{
  "vocab_size": 2366,
  "norm": "rmsnorm",
  "bias": "qkv",
  "init_std_down": 0.0,
  "init_mimetic": 0.5,
  "optimizer": "cautious_adamw",
  "max_grad_norm": 1.0,
  "decay_fraction": 0.767,
  "batch_tokens": 16384,
  "max_steps": 6016
}
Each number is 128 + 24 x the weight over its row's rms, rounded and kept within 0 to 255. Layers, rows and columns count from 0. The size above them is the row's rms in percent of the matrix's.

# layer 5 attention query, 128x128, rms 0.0942, rows 0-16,32-47, columns 0-63
size [ 94 121 117 106 114 124 133 132 121 108 102 102  97 115 100 108 120  51  61  64  63  79  92  86  96  92 115 102 118  98 110  94  89]
[[135 153 109 133  99 169  94 139 119 177 113 121 154 166 101  95 131 133 127 147 119 116 125 106 121 107 131 114 102  89 151 116 148 113 154 115  83 155  87 125 130 141 124  96 144 140  99 108 155 127 156 156 113  84 110  95 132 152 135 164  74 127 107 146]
 [116  94 136 111 166 147 178 107  93  95 123 116 134  84  97 118 117 125 120 107 180 139 114 165 145 116 128 170 150 129 122 127  89 172 134 163 135  99 135 183 165 130 180 182 140 104 116 123 110  94 121 100 141 179 128 110 149 115 106 136 166 141 168 137]
 [ 87  81 156  74 139 127 173 143 104 139 128 136 126 114  99 120 114 110 128 147 163 123 128 105 148 121 111 140 136 114 120 139 118 187 121 160 146 143 134 190 153 151 162 130 115  90 146 102 127 121 128 132 171 158 109 112 105 108 133 135 182 146 167 126]
 [164 114  99 141 123 118 102 135 107 141 114 117 150 174 163 149 139 104  89 154 117 140 120 159 117 135 135 148 145 134  98  87 103 107 149 111 165 104 155 117 148 145 137 148 110 137 163 127 127 139  95 148 128  97 102 124 126 127 118 162 123 101 124 142]
 [139 163 159 119 137 114 156 140 135 125 116 146 149 113 114 150 157 172 168 131 136 140 143 129 116 113 156 121 176 153  95 126 145 185 137 115 135 141 132 151 140 131 156  92 144 115 128 144 114 135 147 131  88 189 134 119 137 105 134 120 154 134  98 121]
 [ 62  82 126  90 118  85 118 104 134 125 139 144 123  81 132 134 131 100  91 121 127 142 120 132 139 126 112 174 123 113 114 134 144 137 130  98 123 119 142 141 121 146 171 163 129 115 133  98 125  89 131 141 174 109 116 115  64  79 125 130 106 124 160 138]
 [140 155 130 158 103  97 153 118 143 135 100 121  85 105 121 134 114 135 162 119 134 146 163 154 132 145 104  90  91 165 164 110 150 106 140 124 114 142 126  82 111 103  80 102 167 153 122 169 137 142 116 130 107 109 127 100 170 139 139 109  91 127  53 121]
 [128 164 175 158 111 121 144 170 159 147 107 166 130 152 117 181 140 137 163 124 121 128 138 134 137 112 106  85 129 176 136  92 149  97 114 109 141 155 124 121 133 131  81 125 131 145 101 174 133 125 136 114  98 129 127 138 155 153 144 132  90  72  65 102]
 [115 121  92 103 148 132 115 125  81 140 114  94 113 129 167 153 105 130 125 189 127 136  95  90 117 135 124  86 163 134 113 157 103 174 159 114 130 142 126 186 152  92 135 127 118 140 136  98  99  99 113 135  92 137 148 149  78 111  93 150 153 127 149 152]
 [ 94  61 124 137 150 100 124 113 113 126 124 115 130 149 136 143  98 108  69 125 118 116 114 108 113 153 146 164 145  91 141 136 120 180 139 154 163 119 147 175 168 134 155 152 136 142 143  89 118 129 110 122 161 122 128 114  81  82  91 147 133 147 161 133]
 [127 130 118  89 120 136 140 127 141 107 136 160 152 123 140 140 124 133 177 123 103 154 135  81 161 113 125 123 139 110 120 113 114  95 129 155 129 130 118 128 180 173 163  99 112 149 117 121 184 147 131 153 123 139  90 118 107 162 139 123 137 135 138 175]
 [127 127 124  78 105 132 122 119 115 133 148 161 147 136 127 118 139 106 115  81 136  50 109  94 135 132 127 162 175 123 141 131 145  97 148 127 136 124 147 156 155 162 158 138 122 102 131 118 121 143 149 148 110 125  99 114 124 127 126 119 134 155 141 125]
 [141  67 126 135 133 116 140 150 138  96 126 122 102 117 153 140 152 130 111 132 140 169 141 126 127 118 131 126 150 139 120 119 149 149 120 145  84 169 156 125  98 141 168 148 134 101 183 132 107 152 102 133 172 127 117 106 172 118 111 135  93  96  97 143]
 [155 105 126 127 115 118 116  84 144  94 158 142 128 144 137  71 146 183 112  99 103 107 109 103 127 125 115 138 145 100 110 163 139 116 133 105 156 138 159 120 125 124  99 148 149 132 151 104 112 162 107 117 125 144 177 156 175 121 113 137 151 125 142 127]
 [105 139 113  97 113 106 155 164 157 102 139 162 134 143 115  93 140 127 144 128 150 139  86 100 152  92 150 150 168 127 128 106 130  59 114 132 108 152 109 122 103 134 117 117 106 141 103 138 173 119 118 130  97 152 114 136 133 151 181  99  91 101 110 135]
 [107 154 141  97 120 127 126  71 160 137  86 146 113 138 142  88 129 156 114 133 110  74 137 112 106 136 151 104 105 138 146 151 101 116 131 101 125 102 122 130 130  96  87 130 113 138 117 138 136 116 142 170  97  76 138 141  93 108  98 117 113 176 137 103]
 [142 150 110 147  77 121 109 129 126 162 106 102 139 139 122 148 119 129 140 139 108 106 146 139 133 130 130  76 135 146 126 156 189 101 137 140 105 159 130 116 108 108  72 110 117 138 145 134 165 185 168 114 143 114 166 149 139 123 148  87  98 156 126 132]
 [ 98 120 136 147 181 111  74  94 165 139 174 140 141 179 116 115  91 118 135 109 144  97 139 131  71 117 173 146 129 139  98 113 107 104 118 113 137 148 118 134 141  95  94  98 100 151 112  94 125  86 184  99 124 147 121 117 131 130 107 126 109 136 113 156]
 [147 123 130 112 108 145 198 125 115  96 144 154 112 173 123 139 121 128 142 150 129 114 151 127 108 136 136  89 126 119 122 126  89 122 125 122 156 138 103 140 110 120 128 143 156 164 111 113 137 120 163 130 153  85 178 106 101 181 134  99 161 185 141 151]
 [138 128 110 180 129 145 127 124 123 134  93 102 111 154 131 161 128 137 141  95 150 114 142 118 141 122  96 129 127  86 166 143 131 139 136 122 125 129  81 174 121 122 130 120 118 109 137 145 105 130 128 148 175 134 103 157 174  98 113 115 176 124 145  60]
 [159 111 142 109  80 127 104 139 158 101 129 148 137 139 102 111 144 148 148 129  97 174 124 168 140  95 128  93 152 163 108 117 108 114 160 118 129 117 110 109  81 145 132 137 140 105  84 131 117 108 139 108 130 147 151 112 153 127 171 119 158  87 132 122]
 [122 125 167 100 150 123 137 144 148  93 105 129 121 116 150 127 130 120 124 150 128 142 129 129 120 169 157 147 158 130 104 164 152 125  93  92 121 133 170 135 179  94 132 129 116 140 138  95 111 152 114 149 126 114 121  90 107 124 113 151 108 139 126  88]
 [ 96 111 106 104 121 112 113 118 125 145 140 104 160 161  73 130 130 118 143 128 164 125 134 144 141 109 117 106 158  99 140 106  57 120 145 133 159 153  99 177 146 120 169  93 142 144  81  86 125 112 134 168 114 175 126 113  89 106 157 102 125 129 138 181]
 [127 101 148  87 121  95 157 125 131  90 139 136 124  85 142 152 128 145 124 152  82 151 116 112 129 143 116 151 155 147  81 115 133 163 122 133 111 121 160 120 106 122 125 138 139 156 123 118 123 120  86 122 138 125 133 132 111 123 106  99 117 164 152 122]
 [121 114 143 110 146 145 169 123 163 140 107  83 110  75 156 136 127 149 118 132 116 157 134  70 104 168 156 132 118 140  99 119 169 111 103 123  98 119 139 105 140 111 100 143  85 138 111 157 143 145 142 151 114  91  97 126 136 122 126 132 117 157 129  59]
 [113 145 115 110 153 129 154 118 133 160 128 142 116 137  74 126 138 123 124 151 126  90 144 126 106 155 131  89 187 114 108 153 142 148 113  93 149 116 149 122 135 125  87 150 122 161 103 107 105 124 176 118 142 128 117 132 106 116 111 120 133 181 164 159]
 [120 141 116 152 106 134  94 142 105 136  96 165 122 149 113 102 110  72 124 111 171 135 113 140 142 141 142 136 184 128 189 153 132 130 149 124 175 117 112 145 121 101 130 136 107 114 115 112 109 105 135 132 111 144 123 162  98 142 103 142 130 136 128 184]
 [ 92  83 120 128 136 102  98  95 117 122 116  86  92 113 126 134 100 126 101 116 121 150 116 149 129 201 155  95 114 121  75 106 145 145 148 155 140 118  84 122  96 125  95 132 116 113 157 138 123 103 146  94 110 122 142 152 107  96  93 170 115 123 107 152]
 [115 156 161 118 136 112 106 128 138 120 132 138 159 114 147  96 114 150 132 115 120 104 125 164  89 137 161 140  98 127 121 126 130 100 153 123  95 141  95 113 151 137 119 172 102 128  95 118 142 129 122 144 122 110 115 133 132 115 152 121 107  79 168 134]
 [106 136 115 109 148 142 146 140 138 152 118 113  95 113 114 140 148 107 154 119 150 134 174 114 138 151 145 128 101 180 126 143 145 126 146 145 110 160  99 116 135 134 149 104 136  93 134 145 129 154 105 130 138 110 125 135 143 148 118 160 114 177 139 129]
 [158 116 120 118 108 154 152 126 144  99 133 101 145  55 174  97 136 148 166  78 132 124 147 137 102 112 171 151  65 124 107 123 147 141 157 141 106 122 146 138  86 160 167 173 168 113 125 123 133 180 109 144 141 153 130 116 138 110 154 147 153 133 137 133]
 [132 101 149 109 134  94 151  92 143 148 137  86 115 108 153  88 103 135 121 139 106 152 123 118 100 136 146 107 132  78  96 110 137 160  95 141 129 105 111 113 149 106  90 151  87 148 145  91 119 107 114 152 106  55 111 141 135  95 145 128 139 145 109 129]
 [124  98  96 112  95 121 129 110  90  83 145 169  89 112 135 109 128 100 135 165 149 138 102 139 149 100 131 148 145 130  87 105 123  88 138 124 132 117  94 176 135 100 132 133 116 133 110 105 169 109 138 132 102 113 163 176  91  90 150 169 144 103 168 154]]
# layer 5 attention key, 64x128, rms 0.0824, rows 0-15, columns 0-63
size [ 84 105  88  92 115  90  84 104 123  91 116 109 103 122  96 100]
[[106 130 142 129 184 136 133 121 161 120 128 152 137 148 157 154 125 128  73 107 145 116 151 150 105 108 147 123 104 136 156 118 136 121  77 125 144 123 148 149 158 142 143 124 138  90 148 128 137 114 145 144 119 111  88 138 131 107 117 118 141 127 136 109]
 [130 145 105 119 116 141 101 140 114 111 112 109  99 115 111 106 128 176 136 119 147 141 144 156  41 136 114 108 106 118 108  97 179 122 108  63  81 129 137 126 137  92 111  94 152 114 135 157 131  93 152 108 124 136 101 117 133 123 131 146  86 139 115 141]
 [105  66 110 110 147 111 124 131 116 112  97 132 131 135 132 111 126 107 139 143 136  90 153 136 100 155 140 127 116 109 114 117 110 138  74 131 138 103 114 130 125 108 137  89 146  96 124 164 130 109 103 159 132 134  90 130 114 170 144 159 121 153 115 132]
 [135 131 162 174 135 108  93 176 101 113 129 145 143 106 125 102 121 164 107 154 131 117 158 119 108 105 135 119 112 138 145 133 120  89 133  93 133 157 156 105 113 143 113 152 105 110 167 127 186 135 159  97 136 152 106 147 131  99 132 144  57  97  97 174]
 [121 128  84  77 142 125 152  75 182 155 103 121 119 155 134 134 125 119  89 146 101  79 128  97 149 163 109  91 124 139 105 142 111 130 159 160 172 103 104 130 159  92  95  95 148 142 131 131 109 115 128 153 115  97 137 131 126 109 101 103 129 142 124  80]
 [119 114 104 103 156  94 141 125  99 140  94  64 100 114 143 132 144  75  98 117 145 118 121 189 122 141 165 121  96 186  97 119 118 121 124 162 135  74 134 128 110 141 151 130 149 107 168 150 163 106 111 153 116 124 108 112 134 152 127 132 129 141  98 118]
 [122 162 147 140 129 154 107  91 158 129 154 105 102 134  78 141 113 133 104 133  74 125 136 142 147 162  97  98 142 156 139  88 102 121 156 141 127 137 118 123 132 110 109 113  95 137 123  98 134 157 135 117 169 101  88 107 144  99  65 117 111 117 101 139]
 [133 158 137 157 117 114 122 172 128 138 146 142 143 166 110 162 132 190  78 139 107 101 132 145 152 107 105 117 102 106 161 142 139 123  99 150 157 142 119 113 139 105 125 131 117 151 151 124 136 164 112  96 199 101 121 122 202 108 116 129 123 130 126 152]
 [100 143  99 115 169 174 148 104 155 121 132 112 164 178  98 166 138 141 124 148  77 129 153  91 132 171 122 128  89  99  98 142 144 137 151 115 119 143 146 129 138 148 119  74 102 143 138 126 111 173 131 150 141  82 149 166 164 102 106 162 102 139 110 114]
 [136 139 129 129 118 135 116 171 111  88 107 154 126 101 142 103 102 150  86 121 171 118 119 142 110 126 135 140 156 136 120 146 137 126 165 119 138 163 144 123 112 124 145 148 146  80 143 154 115 107 122 147 112 116 125 172 128 163 135 169 128 134 160 122]
 [127 150 150 126 115 123 104 168  68 134 136 121 114 129 161  70 123 107 145 117 155 153 128 111 139 118 138 115 148 139 170 112 115 148 102 163 121 115  89 151 136 151 147 134 149  99 136 143 100  94 139 134  75 141 153 152  85  97 137 153 113 123 143 150]
 [178 159 149 136 167 141 127 172 116 113 120 140 126  92 161 131 110 159 118 122 173 155  89 146 159 145 101 134 159  79 114 126 150 168 153 115 120 158 137 128 160 114 122 146 147 121 116 119 108  62 121  83  97 174 139 110 160 139 118 143 139 126 147 117]
 [124 146 133 113 135 123 111 127 110 115 114 117 106 130 181 140 150  83 180 114 138 163 147 135 135 117 146  89  85 114 123 110 134 126 101  96 113 131 100 131 100 134 109 133 111 109 179 127 141 116 105 146  87 113 127 135 153 148 115 143 112 127  75 164]
 [110 106 106 108  73 155 111 100 146  60 132 104  96  68 188  86 133 126 128  58  98 154 111 145 106 120 107 141 116 104 101 140 141 138 149 127  94 135 124  91 169 110 148 143 145 145 115 121 117 122 122 110 130 114 134 105 114  89 144 143 115 116 138 120]
 [134 130 100 121 183 148 124 161 123 145 134 144  92  78 137 114  97 131 105 139 158 128 114 132 156 129 115  70 160 115 153 152 145 113 166 122 155 169  88 176 146 134 113 126 127 132 116 110 148 133 170  90 148 105 103 128 152 105 123 148 145 112 155 112]
 [131 120 142 152 129 132 129  88 131 115 119 127 150 124 116  61 129 155 165 104 127 129 123 184 133 110  94 129 122 147 140 108 101 152 148 148 147 108 156 126 145 110 129 141 161 148 110 134 146 128 141  84 142 174 137 116 106 105  98 127 196 133 143 116]]